Weights of a small transformer language model.
Size: 8 layers, 6 heads of 64 (2 for keys and values).
Architecture: RMSNorm before each block, rotary positions.
Each number is 128 + 24 x the weight over its row's rms, rounded and kept within 0 to 255. Layers, rows and columns count from 0. The size above them is the row's rms in percent of the matrix's.

# layer 2 MLP up, 1024x384, rms 0.12, rows 473-507, columns 64-127
size [ 89  92 106 109  95 105  96 103  95  93 102 108 102 100 104  91 101  97 100  97  98 106  95  99  91  97  95 101  96  93 104 101 110 102  99]
[[123  99 148 134  95 105 103 108  89 184 150 151 104  89 140 109 185 161 113 127 142 114 148 128 125 110 124  99 141 146 105 127 130 124 158 177 161 146 136 113 135  99 105 133 154 107 128 108  87  78  93 148 104 127  95 143  92 147 166 122  70 147 189 169]
 [132 130 107 146 100 112 153 112 119  68 132 143 135 115 144 106  88 102  97 131 160 162  98 103 127  89 149 104 128 134 135 128 157 130 136 174 155 134 112 136 148 128 155  93  98  83 108 102 160 141 152 118 169 127 121 128 153  84 134 177 109 155 129  92]
 [143  74 194 107 149 138 131 125 174 128 123 146 112 130 167 103 133 123 100  86 126 110 163  82 179 116 109 133  88 150 138 113 123  55 119 112 138 109  97 102  94 160 151 128 111 119 154 144 125 113 113  69 122 135 138 130 101 188 122 102 127 171 136 117]
 [175 145 138 104  98 125 151 131 158 151 137 118 160 101 157 155 166  97 130 117  66 111 149 171 148  91 168  69 136  91 119 165 119 105 148 156 125 114 146 136 143 123 140 109 134 162 108 145 153 135 115  74 129  94  91 127 148 103 114 154 110 112 146 138]
 [120 103 108 159 142 155  75 141 166 142 173 159  96 127 135 149  70 101 171 120 119 126 120 135 124 102 135 150 136  98 141 122 122  91 138 133 136 114 144 156 154 146 135 151 122  99 166 170 114 125 114 141 140 118 111 155 186  89 117 128 168 133 145 143]
 [165 118 140  85 115 123 127 162 129 126 162 155 118 141 180 138 122 156 153 109 110 109 117 183 157 133 133 134 124 141  92 131 133 118 138 149 137 128 132  94 137 125 125 141 195 134 110 131 109 116 174 150 132 116 136 119 140 117  69 114 105  92 117 134]
 [115 197 128  96 127 113  82 132 144  93  84 102 130 143 157 168 110 123 169  94  84 112 135  78 140 144  89 111 129 118 152 140  77 126 107 121 156 112  91 149 152 169 127 109 123 110 122 151 108 149 102 145 105 149  97 171 134 171 117 121 164 159 147 138]
 [154  98 144 148 129  90 104 150 119 136 170 182 175 126 107 118 119 134 124 113 112 140 148 113 127 135 145 130 131 120  90 107 116 102  95 104 152 124 158 162 135 194  96 143 132 145 142 188 127 107 118 144 111 142 130 141 183  94 115 136 125 118 175 132]
 [144 146 125 148 137 107 138 134 100 153  91 110 131 158  97 137 130 124 121 133 103 127 163  99 143  99 134 141 140 129 123 159 150 165 109 145  56  98  75  98 156 136 113 169 164 149 110 125 129 150 118 149 108  92 121 136 118 124 154 120 159 131 127 176]
 [114 113 106 113 170 139 181 115 167  99 149 147 149 163 105  90 141  91 139 127 104 107 125 134 139 140 127 127 151 117 106 111 132 161 139 145 142 128 165 125 128 110 111 172 131 101 153 133 149 101 125 132 116 145 158 177 124 116 142 120 111 104 141 114]
 [144  92 147  99  74 132 124 153  95 136 116 118 100 110 155 104 106 179  93 143 118 165 120  96 128 102 133 122 166 127 108  99  93 178 166 103 150 105  97  93 137 103  92 147 146 122 123 125 111 136 147 123 113 135 110 126 106 124 110 117 137 118 145  89]
 [122 129 136 106 105 144 137 133 122 138 112  90 164  91 123 120 121 121 117  79 153 121 114 105 147  69 133 100  97 119 125 152 114 132 148  94 115 136 124 133 110 109 116 142 143 159 117 146 110 125 135 178 147 128 133 100 161  97 114 132 139  92 132 115]
 [107 138 117 120 108 119 194  98  94 122 144  99  94 123 130 132 115 155 130 128 114 120 130 167  89 129 126 127 179 144 127 174  80 131 137  94 115  93 132 171 114 141 149 120 138 117 132 114 103 137 133 148 128 162  92 149 150 121 140 104 122 126 102 123]
 [132 126 152  95 113 192 136 113 115 134 159 135 133 123 131 142 140 139 119 108 129 110 131 196 164 170 124 135  90 138 136 122  94 141  88 128 115 134 152 152  95 122 143 129 140 104  73 108 119 112 132 157 123 115 136 118 134 110 147 115 149 122 119 101]
 [117 127 120 141 144 127 150  95 156 120 167 153  91 104  94 156 116 126 163  76 117 128 141 128 137 161 114 143  70 137 126 123 136 135 130 100 105 147 135 102 148 177 179 149 118  78 158 116 113 140 108 129 146 129 189  80 124 154  98 116 116 111 123  54]
 [150 117 154 108 156 148  98 139 146 105 140 150 112 100 120  96  88 113  91 112 163 132 122 153 142 123  94 161  90 119  81 130 164 128 157  97 140 112  94  99 145 140 135  93  99 110 175 184 159 166  92 109  89 132 136 126 123 157  83 103 126 133 140 100]
 [132 113 110 119 140 153 113 149 116  90  71 144 142 121 109 128 136 106 120 123 153 117  91 150 106 136 140 118 123 158 121 131 149 108  75 128 159 111 122 114 128 105  92 104  75  95 143 117 168 164 122 171 137 122 161  82 106 128 103 122 109 135 149 161]
 [179 139 147 160 186 159 136 104 127 142 164 126 147 100 137 126 149 132 134  95  95 121 166 119 125  93 144 140  93 155 111 142 140 151 123 150 124 108 123 124 136 120 144 105 164  57 114 121 160 133 129 141 128 117  99 108 101 114 148  99 120 109 127 138]
 [144 113 132 101 177 158 102 146 111 121 144  84 112 145 130 124 167 120 136 125 115 151 128 135 138 159  94 142 149 140 108  79 102 119 134 144 120 110 144 137 144 174 106 121 150 142 130 179 125 106 138 137  99 129 133 175  96 107 120 127  93 134 119 120]
 [178  82 123 137 118 115 125 158 126 124 121 106 101 177 148 129 138 131 125 127  78 121 138 127 132 109 100 154 113 130 108 151 180  89 164 138 146 140 119 115  87  99 150 123 127  79 160 126 128 178 139 113 148 116 114 153 128 131 142 111 158 134 124 122]
 [131 147 139 120 103 101 106 137 146 137 138 122 114 158 154 136 120 129 129 115 150 133 143 119  94 141 138 167 166 150 183 144 137 133 127 132 112 127 116 111 142 132 115 132  92 168  84 155  81 124 178  96 155 105 126 134 133  76 117 137 127 142 125 150]
 [167 119 139 101 116  93 137 140 136 129 171 157 126 101 109 183  91 141 132 158 129  88  98 110 136 155 145  77 118  96 100 175 126 118  93 132 114 126  86 138 116 157 122 133 177  91 131 123 125 142 159 155 135 139 100 111 115 102  95 126 129 106  98 109]
 [129 119 145 132 110 155 157 174 148 140 108 159 165  98 143 173 113 131 116 112 158 134  88 140 184  75 117 117 138 118 117  84 146 191 122 129 160 117 129 154 136 147  94 113 122 133 118 140 133 143 154 138 119 142 156 161 135 157 132 130 123 161 104 131]
 [135  79 109 116 166 110 151 127 152 149 107 138  77 140 102 109 125  47 131 137 101 107 108 127 160 116 150 161 146 132 136 132 120 158 100 109  97 169 142 106  84 145 115 104 158 150 113 126 114  94 111 173 137 133  83 150 126 106 171 117 128 124 170 132]
 [140 143 126 115 123 138 105 122  97 126 101 121 161 138  94 126 104  69 119 131 104 125 114 105 141 128 126 132 108 165 199  94 156 123 117  74 131 162 138 151 149 144 185 125  96 151  97 147 154  71 115  98 124 132 135 105 118 119 129 147  91 118 134 146]
 [114 145 130 172 103 126 123 161 158 136 124 136 145 126 124 136 125 141 102 138 165  89 204 129 106 115 103 118 151 127 173 163 123 140 127 102 108 135 129 125 154 143 127  90 113  91  82  91 113 149  75  94 102  92 117 107 121 111 114 143 157 132 139 117]
 [132 109 183 140 132  94 115 123 125 130 144  97 140 132 143 140  68 134 156 121 139 148 160 130  99 107 138 134 130  73 145 106 181 147 149  89 133 124 147 117 145 147 114  91 148 123 131 159  74 121 134 124 119 158 125 120 113 121 113 155 133 104 126 120]
 [142 152 120 158 141 141 143 134 141 105 101 127 120 121 152 119 151  99 103 138 131 130 155 121 126 160 110 133 114 131 132 156 142 131  99 128  91 137 114 106 123  82 108 113 105 135 148  92 196  80 153 134 130  79 119 146 117 176 125 167 143  65 134 131]
 [115 143 133 128 132 121 149 140 101 194 134 132 130 149  92 133 157 124 123 139 133 137  79 122 104 117 160 127  88 121 112 109 125 109 113 103 160 121 138 115 168 151 132 119 151 144 108 140 151 140 138 168 117 147 118 115 134 139 122 152 149 118  88 147]
 [100 108 120 134  67 128 128 110 101 132 104 169 113 113 143 109 151 141 167 165 114 100 115 143 139 178  68  99 140 128 142 139 129 127 101 124 140 140 119 145 117 188 129 138 118 110 139 147 130 161 119 107 106 113 120  95 130  87 150 132 150 101 139  95]
 [147  88 216 130 101 121 109 121 153 160 118 144  94 163 133 134 130  92  67 134 152 148 121 117 154 158 143 111 107 127 105 123 125 136 131 115  98 151 118 113 102 155 160 182  91 149  85 134  97 113 136 144 145 110 100 138 167 143 102 100 130  99 145 140]
 [ 99 107 120 130 144 120 115 149 117 158 153 142 119 166 142 134 116 163 108  94 142 103 126 137 121 144 126 172 136 116 133 177 125 129 157 126 163 106 134 117  84 140  76 116 121 126 121 137 168 103 139  71 180  98 134 124 152  97 131 122 128 149 105 142]
 [170 104 188 120 133 159 149  88 126 157 109 162 112  96 127 137 131 124 140 129 115 118 133  88 165 124 131 107 109 150 139 103 138 177 134  98 153 138 166 141  81  80 113 117 132 116 120 116 140 133  98 142 112 148 102 125 115 138 134 108 112 123 120 127]
 [100 119 131  80  99 156 113 107 189 125 145  47 123 149 113 143 113  87 132 118  76 148 137  75 104 152  99 146 152 143 153 113 101 137 148 142  57  96 100 114 148 122 147 136 160  82 112 140 155  86 167 142 114 160 133 161 174 152 130  98 136 154 129 141]
 [127 111 129  93 110 149 164 112 119 108 142 151 126 122 137 110 130 136 131 183 140 153 122 112 106 115 156 129 136 111 136 147 124 135 148 161 138 127 143 120 125 116 107 101 113  99 117 147 134 156 147 149 137 149 167 140 202 123 101 126 123 129 172 158]]
# layer 2 MLP down (transposed), 1024x384, rms 0.111, rows 473-507, columns 64-127
size [ 92  99 101 106  92 102 101 109  92  89 103 100 102 108  99  94 104  97 100  95 100 104 101  99  97 103  98  97  98  96 104 105  98  99 101]
[[ 97 136  77  93 141  83 122 160  92 114 177 156 103 148  82 135  80 111 193 122 192 164 124 119 152 148 156 125 125 176 127 156 142 124  83 117 140 134 115 142 116 141 145 155 118 156 148 188 140  97 124 138 141 102 113 121 142 124 164  90 160 120 101 121]
 [120 165 115 110 115 133 148 119 119  97 113 150 158 109 116 158 137 145 116  70 143 111 115 100 125 151 136 110 162 137 139 135 136 145 199 156 194 158 158 109  99 128 130 109  71 115  95 187  70 101  75 165  90 127  70  74 180  99 147 165 137 158 163 116]
 [165 160 138  91  93 115 138 151 164  90 162  85 137 131 172 110 132 135 124 130 153 140 145 139 141  99 122 115 111 170 134 151 174 133 122 120 133 129 106 150 153 142 165 132 106 102 149 108 116 110 147 104 126 104 102  72 156 124 133 123 127 128 143 161]
 [127 112 110 113 125 159 140  70 145 152 132 170 108 120 100  90 159 116 109 150 144 120 177 106 100 140 154 121 115 145 101 158 130 155  93 126 151 156 115 114 118  94 116 116 163 143 109  73 105 174 166 184 199  87 146  89 138 129 158 137 111 131 113 172]
 [160 134 129 147 159 117 177  74 109 110  93 110 156 158 118 115 136 153 100 155 138 118 133 129 123 130 163 100 114 134 111 130 145 179  77 153 114 128 122 160 127  69 115 124 126 117  90 100 162 116 121 143  91 140 138  67  80 149 120 105 127 115 117 117]
 [158 168 181 134 118 122 140 149 130 118 160 163 135 100 126 186  57 113 170 113 174 141 129 119  98 136 122 134 127  96 155  85 136 134 128  98 155  76 146 102 118 166  92 117 122  91 121 123 128 142  91 117 143 117 145 107 107 103 106 105 135  98 126  85]
 [131 151 160 133 125 141 160 164 132 126 105 117 121 176 160  98  90 141 110 139 109 129 101 201 120  90 131 132 114 157  94 127 150 128 133 173 135 113 122 134 118 151 122 136 133 176 112 118 144 108  98 138 147 162 138  98 142 141 119 160 113 114 121 124]
 [165 142 121 140 124 118 119 189 113 123 130 142 135 137 134  94 133 117 108 142 130 147 129 120 110 127 129 157 115 114 135 141 138  95 138 137 178 137 146 127 128 112 132 136 102 147 160 128 138 152 127 167 139 130 130 158 163 126  93 131 101  89 170 147]
 [ 93 108 130 119 103 135 119  75 140 130 151 112 118 132 172  98 121 101 132 132 115 105 131 119 146 110 123 143 122 144 148 143 109  89 137 118 156 151 163  78 134 105 103 101 133 113 119 106 144 131  94 100 146 178 148 128 137 153 135 128 104  80 146 149]
 [105 143 133 135 170 155 143 151 164 122 109 130 107 145 152  93 143 135 141 142 111 127  87 121 173 142 120 137 121 101 168 132 158 138 145 115 106 152 106 123 140 136 108 122 113 102 136  94 153 150 157 114 132 128 155 154 150 106 156 126 118  92 158 150]
 [120 150 143  97 119 135 123 132 156 108 118  87 130 180 128 150 113 139 115 133 125 140  92 126 131 122 114  80 149 105  87  91 157 102 155 169 160  89 127 170 154 120 123  92 188 104 144 142 144 136 179 110 129  85 111 146 118 127  64 140 113 135  86  88]
 [165 125 151 115 145 102 127  85 138 176 122 109  98 146 121 137 151 131 120 129 123 111  99 115 122 121  98 163 116 167 117 147 119 139  96 152 122 174  94 128  90 145 157 150 135 128 120 102 109 138 100  56 123 111 141 125 119  93 139 151 152 127  79 129]
 [137 124 122  75 126 140 139 126 118 119 142 101 130  95 135 137 126 116 137  97  89 141 150 103 109 168 105  95 140  89 122 156 136 182 110 133 146 126 187 125  68 138 177 123 152  86 114 119 132  86 157 175 111 148 131 138 152 110 153 135  97 138  72 139]
 [ 98 127 126 106 116 155 142 140 137 101 107  88 113 152 136 101 124 120  82  80 124 100 139 159 132 128 136 116 130 113 114 104 131 145  89 102 166 140 112 123 126 126 118 130 158 129 102  91 153 129 142 135 162 110 102 125 143 143 187 168 124  99  97 152]
 [125 100 143 133 133 105 143 111 119  84 109 103 157 106 125 149 104  84 130  87 138 143 146 111 166 116  90  92 106 135 124 149 133 125 112  90 152 139 107 126 101 115 147 119 137 170 131  70  86 104 179 143 117 113 134 143 132 160 148 138 155 138 154 144]
 [133 101 115  99 119 121 134 153 169 163  97 115 128 141 114 123  94 176 102 156 147  96 133 133  83 101 136 149 104 102 109 140 107 148 113 109 112  70 173  94  96 145 126 162 132 142 157 109 127 183 130 139 146  86 139 153 122 111 165  99 144 106 141 149]
 [140 143 126 117 130 132 104 128  99 109 132 126 135 151 127  94 152 143 120 118 101  98 116 133 156 100 104  82 134 112 166 151 110  83 153 132 110 117 108 156 118 114 112 115 102 116  87 141 124 130 125 102 100 121 140 121 119 118 105  99 158 125 118 122]
 [130 107 117 102 135 116 100 150 126 119 113 115 146 152 145 137 100 125 184 164 164 136 124 142  94 138 131 113 121 130 173 146 111 117 120 115 114 131 111 121 125 130 114 123 127 149 147 149 109 143 131 120 185 118 112 116 177 152 141 159 104 109 146  89]
 [100 112 158 138 138  96 130 127 107  97  84 137 123 152 141 130 127 143 105  86 123 138 146 132 152  79 206 125 121 132 115  81 165 141 123 137 103  98 117  99 122  94 154  82 152 158  90 161 138 105 135 156  71 114 136 157 102 111 139 111 155 121 127 142]
 [144 136 116  87 109 136 150  60 137 137 150 126 140 126 174 120 155 114 100 126 187 115 149 155 116 165  92 201 125 106 145 128 157 132 103 120 136 139 138 126 161 134 137  78 143 134  56 128 141 130  85 110 145 171 139  87  94 106 114 117 117 144 127 128]
 [ 97  85 143 111 147 114 168 151 111 126 162 119 124 123  98 116 124 140 121 115  90 148  96 115 141 128 119  97 107 114 161 122 128  70 144 110 152 120 139 132 113 138 114 128 134 111 170 135 146  97 119 128 142 129 152 136 152 129 143 143 168  96  91 119]
 [131 125 118 135 132 123 120 102 139 193 124 129 135  91 163 119  62 158 167 123 120 134 162 103 137  98 169 183 148  82 109 119 135 156 182 134 170 136 104 121 114 168 110 108 135 161  98 178 158 100 129 118 133 114  72 133 143 119 116 110 100 111 109 151]
 [128 167 172 112 139 164 122 121 151 148 145  96 119 122 169 123 144 128 132 150 129 137 115 174 185  95 103 101 123 110  99 141 132 146 107  76 150 154 181 168 119 163 139 128 105 120 143 117 113 132 163 143 142 150 119 180 125 103 157 141 139 146  77 118]
 [130  91 119 134 110 145 171 117 123 120 140 168 161 155 113  94 171 116 104  96 127 114 117 136  89 155 150 126 112 112 115 151 112 112 173 157 110  88 145 159 141 175 122 129 133 112 103 130 140  98 151  95 130 117 148  84 132 106 177 139 129  89 100 146]
 [ 87 120 133 126 159 148 133 139  79 103 169 120 148 100 178 152 133 122 107 136 164 152 154  94  91  98 110 128 112 114 132 123 114 161 145 166 142 102 124 201 149 131 121 102 127 112 109 118 105 163 141 139 106 128 136 149 118 113 159 126 128 158 158  83]
 [122 132 133 139 150 121 167 140 151  95  97 148 158 180 142 135 193 160 135 121 112 154 117 139 116  89 136 175 102 104 129 104 116 116 154 130 129 163 117 112 197 133 113 117 121 120 119 156 131 128 175  97 117 108 122 132 117 148 134  87  96 148 159 121]
 [129  86 163 151 161 112 141 129  93 102 127 171 117 120 192 104 169 167 186 126  98  87 125 126 101 117 104 159 134 114  94 185 128 126 139 121 131 149 134  88 123 101 112 136 143 151 130 113 134  93 125 113 145 116  95 130 104 116 129 127 122 133 130 135]
 [131 131 150 143  77 140 149 173 157  87 137 120 136 134 162 127  89 161 127 139 119 125  99 158 165 147 167 126 137 152 133 121 139 152 126  87 106 142 108 160 139 147 106 161 143 126  80  85  80 126 144 105  99 139 131 154 113  98 136 132 127 130 104 113]
 [108  99 121 133 112 153 118  90 109 149 172  96 132 111 127 129 128 130  91 129 109 147 165 152 152 115 140 159 143 117 116 139 131 123 182 134 135 114 144 140 106 132 144 116 129 107 117 147 165  94 152 112 129 158  98 166 167 120 151  93 139 116 154 109]
 [133 155 129 166 111 136 102 139 149 107 107 151 101 158 140 107 132 126 131 131 121 159 137 103 128 128 115 108 120 110 126 103 133 141 114 135 136 163 140 167 110 162 137 121 144 120 129 152 137 115 121  97 154 109 108 134  89 108 106 140 164 163 159 111]
 [145 111 135 149 154 186 108 143 133 120 138 110 155 111 152 143 129 152 127 140 107 178  94 175 126 134 135 123 102 126 151  71 116 104  97 142 115 139 151 124 108 163 150 106 134 104 115 102 145 138  77  97 149 129 126  71 119 140 128 114 149 134  99 144]
 [133 101 136 146 121  91 129 146 117 129 130 130 112 145 122 114 118 112 174 142 123 101 121 176 128 101  85 183 162 128 162 175 130 126 163 135 147 168 138 117 106 103 104 135 159 147 132 160 158 161 133 131 114 118 138 139 135 132 117 144 148 156 161 168]
 [137 107 128 176 165 129 149 151 127 129 108  97  87 172 141 151 146 146 131 146  80 153 138 131 115 119  93 138 126 148 111 127 117  94 151 114 182 137 138 119 141 183 108 159 175 129 151 156 146 121 137 141 147 107 117 164 162 107 134  95 144  99  84 154]
 [124 130 137 132  92 118 101 118  87 109 140 172  98 115  89 100  87 118 140 135 139 139 120 169 157 125 124 130 164 142 112 118  84  84 146 151 145 130 134 126  86 155 131 109 125 102 186 166 126 126 132 138 186 126 118 150 114 117 109 145 136 151 148 117]
 [129 168  76 147 137  79 151 136 124 207  88 106 122 168 101 160 165 169 119 159  75 151 152  96 117 107  92 175 197 120 131 117 139 156 140 130 118 114 116 125 136 110 126  79 119 138 113 119 132 141 164 169 135 142 133 182 154 138 110 137 126 163 108 176]]
# layer 2 MLP gate, 1024x384, rms 0.118, rows 474-508, columns 64-127
size [ 96 104 107  94 107 104  96  99  88 105 102  95  99 100  96 100  98 103  93  93 106 100  91  96 103  99 103 101  91 100 100 110 106  99 106]
[[136  61  96 146 159 163 143 109 147 138  88 148 141 155 138 169 114 155 124 139 121 133 146 111 119 132 114 133  93 115 144 141 106 161 132 130 135 170 119  89 159 135 144 100 119  88 122 103  93  95 118 111 167 126 108 141 123 157 104 107  92 131 134 105]
 [163 141 145  95 154 133 124  98 143 147 122 134 118 144 104 129 107 128 109 104 136 154 140 131 128 102 179 118 119 124  89 167 123 122 115 123 165 133  91 108 138 141 137 118 134 135 132 139  99 114 122  90 129 144 142 143 161 109 158 167 120  95 122 120]
 [104 134 148 157 100 125 133 174 143 119 117 113 138 106 100 101 146  93 102 135  82 151  97 163 144 103 124 115 141 110 167  71 127 123 121 118 130  89 138 182 111 137 159 128 119  96 155  96 114 118 147 115 127 105 153 124  94 150 116 144 123 124 127 133]
 [148 174 114 157 104 114 190 120 135 111 117 118 115 138 146 112 166 126 121 126 166 121 163  85 105 138 113  99 107 144 111 129 123 123 113 126 111 154 119 128 130 132 146 143  99 143  96 105 154 131 109 100 144 137 115 164 110 159 113 146  98 112 108 118]
 [115  77 126 151  95 110 131 135  98 131 108  91 138 152 148 119  93  98 118 127 106 180 134 127 129 175 168 135 110 103 121 176 114 151 117 125 125 100 128  72 167 113  68 103 128 166 117 112 127 103 184 126 125 101 152 126 177 134 140 133 130 153  95 117]
 [127 151 167 127  97 127 161 130 125 100 118 113 102 136 134  91  59 121 178 110 106 137  96 170 140 137 129  95 129 143 121 124 140 139 130 121 140 167 111 177 137 140 170 151  74 100 106 118 129 122 103 130 138 102 158 102 100 140 144 158  96 131 162 124]
 [168  82 128 155 174 182 163 117 116 125 129 129 119 126 146 119 105 169 121 154 179 126 157 113 119  93  92 139 124 120 112 143 118 143  87 157  87 134 131 142 143 112 121 119 136  87 138 125  97 127 138 143 148 137  75 114 116 143 126 165 130 109  96 140]
 [108 114 105  98 128 153  98 111 170 105 132 145 135 110 144 120 108 121 144  94 137 107 111 163 120 168 132 100 121 120 135 116  99 113 164 115 178 172 139 136 115 120 140  90 130 109 145 135 154 142 155 139 153 181 121 150 106 124 132 128  78  98  96 104]
 [116 125 132 107 157 171 166 102 140  65 174 142 122 128  83 151 137 115 103 128  62 150 157 136 136 136 140 113 156  73 107 122 106 128 153 182 162 145 153 130 130 174 118 128 137 139 161 147 137 113  90 133 111 138 114 167 118 107 142 149 108 138 156  96]
 [155 129 107 109 104 132 114 116 120 128 127 109 132 126 140 118 115 117  72 158 124 128 140  96 130  98 177 126 129  98 136 117 142 130 155 155 172  96 145 139 138 162  57 143 102 106 137 122  76 163 138 180 156 132 143  82 128 119 120 144 141 135 154 119]
 [120 131 110  87  92 146 118 115 150 124 107 164 121 110  95 116 133 116 161 174 129 112 147 175 133 148 100 124 110 132 104 157 137 113 124 129 132 138  87 142 150 120  79 118 116 144  88 109 135 128 139 141  81 138 137 126  98 140 176 110  87 133 139 191]
 [120 126 102 141 110 115 105 138 114 105 153 151 157 126 137 154 132 109 108 146 167 152 102 118 136 168 199 127 136 103 130 113 119 138 127 156 179 125 114 100 158 121 130 165  98 149  95 114 124 102 112 175 154 121 149 103 126 140 138 146 134 153 142  94]
 [149 114 138 146 162 153 106 147 126 133 127 145 123 154 114 146 121 142 152  74 134 162 166 168 181 148 125 121 130 135  99 118 140 128 115 139  97 155 177  89  87 144 125 109 132 106 104 130 130 131 151 142 135 162 120 131 143 116  99 150 161 137  95 104]
 [103  98 114 132 121 157 105  85  82 125 121 100  99  77 127 114 107 152 128 148 126  90 162 165  99 129 118 155 105 125 144 113 165 119 111 181 104 107 150 151  86 146 106 106 145  93 108 108 111 132  87 123 129 104 103  92 104 129 121 109 139  88 112 150]
 [ 91 157 102 131 119  98 128 106 107 120 127 128 148 101  95  81 164 122 147  97  86  96 143 124 123 149 136 126 149 131 150 143 119 128  74 134 131 161 127 167 108 125 100 148 149 131  94 112 137 103 180 151 117 151 128 160 121 129 132 215 113 174 145 159]
 [109 120 115 131 104 142 168 140 175 182 139 102 141 131 113 118 103  98  96 126 164 183 140 141  97 150 132 156 115 122 113 110  92 120 110 143  82 142 104  74 125  53 111 112 100 110 151 116 135 128 122 124 108 108 112 126 122  96 126 118 142 133 105 124]
 [ 98 135 147 150 109 106 109 165 134  84 119 114 122 106 132 151 111 135  97 155 145 136 105 157 152  98  93  64 126 130 159 128 166 127 156 137  94 164 123 114 144 153 108 133 142 150 117 136 142 152 113  95 112 155 126 140 141 130 130 123 124 136 143 136]
 [134 133 109 127 114 122 136 131 150 134 146 169 104 112 174 103 137 151 150 156 118 106 115  88 155 142  93 123 106 124 149 110 143 151 161 138 174 142 127 127 115 127 116 150 123 111 166  91 106 162 152  97  97 147 157  83 101 115 165 153 123 121 142 123]
 [101 159 168 120 119 124 141 140 147 116 153 152 120 130 133 165 141 132 162  94 186 140 116 151 112 126 118 104 160 109 111 102 106 157 107 134 107 119 150 161 163 119 105 136 110 145 136 106 112 142 115  90  97 142 124 103 153 134 114 151 113  94 136 109]
 [149 157 124  96 120 117 135 140 165 127 102  71 130  75 140 144  91 170 183 108 146  97 133 132 107 148 103 176 145 115 137 164 157 165  83  97 155 147 134 125 160 118 102 154 157 141 114 125 110 101 155 104 147 116 147 110 110 130 107 144 114 135 111 132]
 [129 105 167 107 122 170 143 128 139 118 184 148 128 166 131 115 147 191 133 130 127 104 125  99 112 167 121 102 142 135 124 182 159 112 139 110 158 102 135 129 123 159  87 150 151 159 141 146 126 118 155 117  97  96  95 114 134 125 119 134 111 121 126 163]
 [135 150 101 112 196 138 100 137 169 161 108 127 110 162 138 140 104 109 100 101 124 133 158  89 146 101 122 130 144 114 124 140 136 159 108 103 133 153 123 128  96 148  89 133 108 130 122 154 122 138 130 116 150 109 178 125 125 136 157 127 105  97 127  60]
 [137  82 125 152 114 126  99 140 130 124 114  93 108 133 126 156 147  90 136 125 151 112  91 129 116 115 130 124 136  67 137 141 123 103 139 132 116  89 126 102 124 124 134 162 137 159 148 117 128  91 139 133  94 139 137 162 112  99 167 136 131 121 107 101]
 [141 122 108 125 111 103 112 149 112 149 120 149 140 128 137 108 103 127 116 119  84 172 135 132 135 115 150 167 144 128 152  87 113 102  84  74 131 136 149 146 114 129 136 123 142 136 111 128 109 113 131 135  85 129 148  98 140 136 102 103 144 118 135 188]
 [143 115 127 100 146 119 127 127 150 111 109 135  90 163  97 179 154 144 132 145 116 119 131 120  85 156 150 148  77 140 151 133 137 101 128 141 159 104 106 155 126 132 111 137 174 143 130 160 143 124 156 131 131 116 125 120 134 147 151  99  89 172 110 153]
 [135 138 141 122 127 157 132 121 106  94 128 138 101 114 143 106 125 134 141 140 132 131 143 143 155 124 116 186 139 154 139 112 122 192 183 139 158 155 152 153 131 135  99 103 159 152 184 143 159 125 123 188 113 136 123 108 134  80  99 106 122 126 189 145]
 [138 186 139 167  77 131 161 121 165 104 120 146  95 127 172  98 114 142 145 153 138 146 118 160 129 144 107 115 116 122 153 133 107 166 122 117  85 155  89 185 126 132 161 132 154 161 143 113  79  90 138 134 130 106  97 177 144 179  88 122 180 117 129 103]
 [138 102 133 137 149 122 104  78 115 134 137  79  88 106 164 122 170  95 141 158 114 142 191 142 178 129 130 131 154 155 157 131 101 115 169 125 111  99 165 118  61  82 125 137 103 142 157 145 111  97 117  91 144 104 110 128 147 149 137 167  94 145 133  86]
 [103  84 118 151 157 124 123 112 136 118 135 119 143 128 105 150 147 104 130  84 125 131 149 112 127 141 172 157 109 132  86  87 113 121 105 135 137  92 155 133 114 118 126 144 180 171 144 111 118  73  94 131 166 149  87 142 157 145 141 152 125 102  95 142]
 [112 161 134  80 100 124 151 123 102  89 183  75 113 140 128 165 107  81 104 171 144 128 136 141 130 111 177 149 162 130  80 198 151 142  90 100 129 111 149 139 110 131 110 105 132 137 109 151 113 147 148 178 115 162 134  97 104 110 105 186 124 125 144 166]
 [124 113 174  71  69 122 142 133 133 133 138  88 165 133 163 142 159 122 110 130 120 160 112 129 130 131 109 112 146  49  78 112 127 141 114 129 104  76 126 195 107 129 178 141 126 118 128 120 134 101 105 115  94 108 154 169 101 129 108 149 124 117 131 133]
 [ 62  92 139 129 114 113 121  97 155 114 100 106 171  96 166 128 128  91 115 139  96 145 181 133  91 113 136 146 126 126  90 130 108 121 132  73 134 104 137 145 177 142 102 111 124 158 103 125 133  77 155  87  97 118 107 122 120 159 132 138 117 116 135 120]
 [112 109 147 130 116 131  88 137 144 119 105 204 149  97 170 125 112  89 153 135 153 116 104 110  90 106 130 117 139 127 141 125 139 126 130 182 193 156 101 149 142 144 155  85 161 136 156 137  95 172 114 127 164 124 101 144  88 131 110 169 128 118 164 112]
 [157  90 132 150 141 100 135 128 142 116 144 137 112 128 142 123 101 112 138  86 130 144 176 104 120 117 145 155 133 102 121 136 119  80 129 129 103 120  80 133 169 174 127 160 125 157 126 167 148 124 163 108 121 148 121 104 130 189 157 133 152 168 130 101]
 [161 156 165 156 141 148 136 168 118 127 165 111 106 134 150 160 144 128 122 129 128  91 119  62 153 153  77 116 171 102 125 111 109 157 118 158 144 123 151 119 143  92 147 190  86 138 114 143 138 160  75  77 127 133 145 124  95 117  93 121 132 138  84 126]]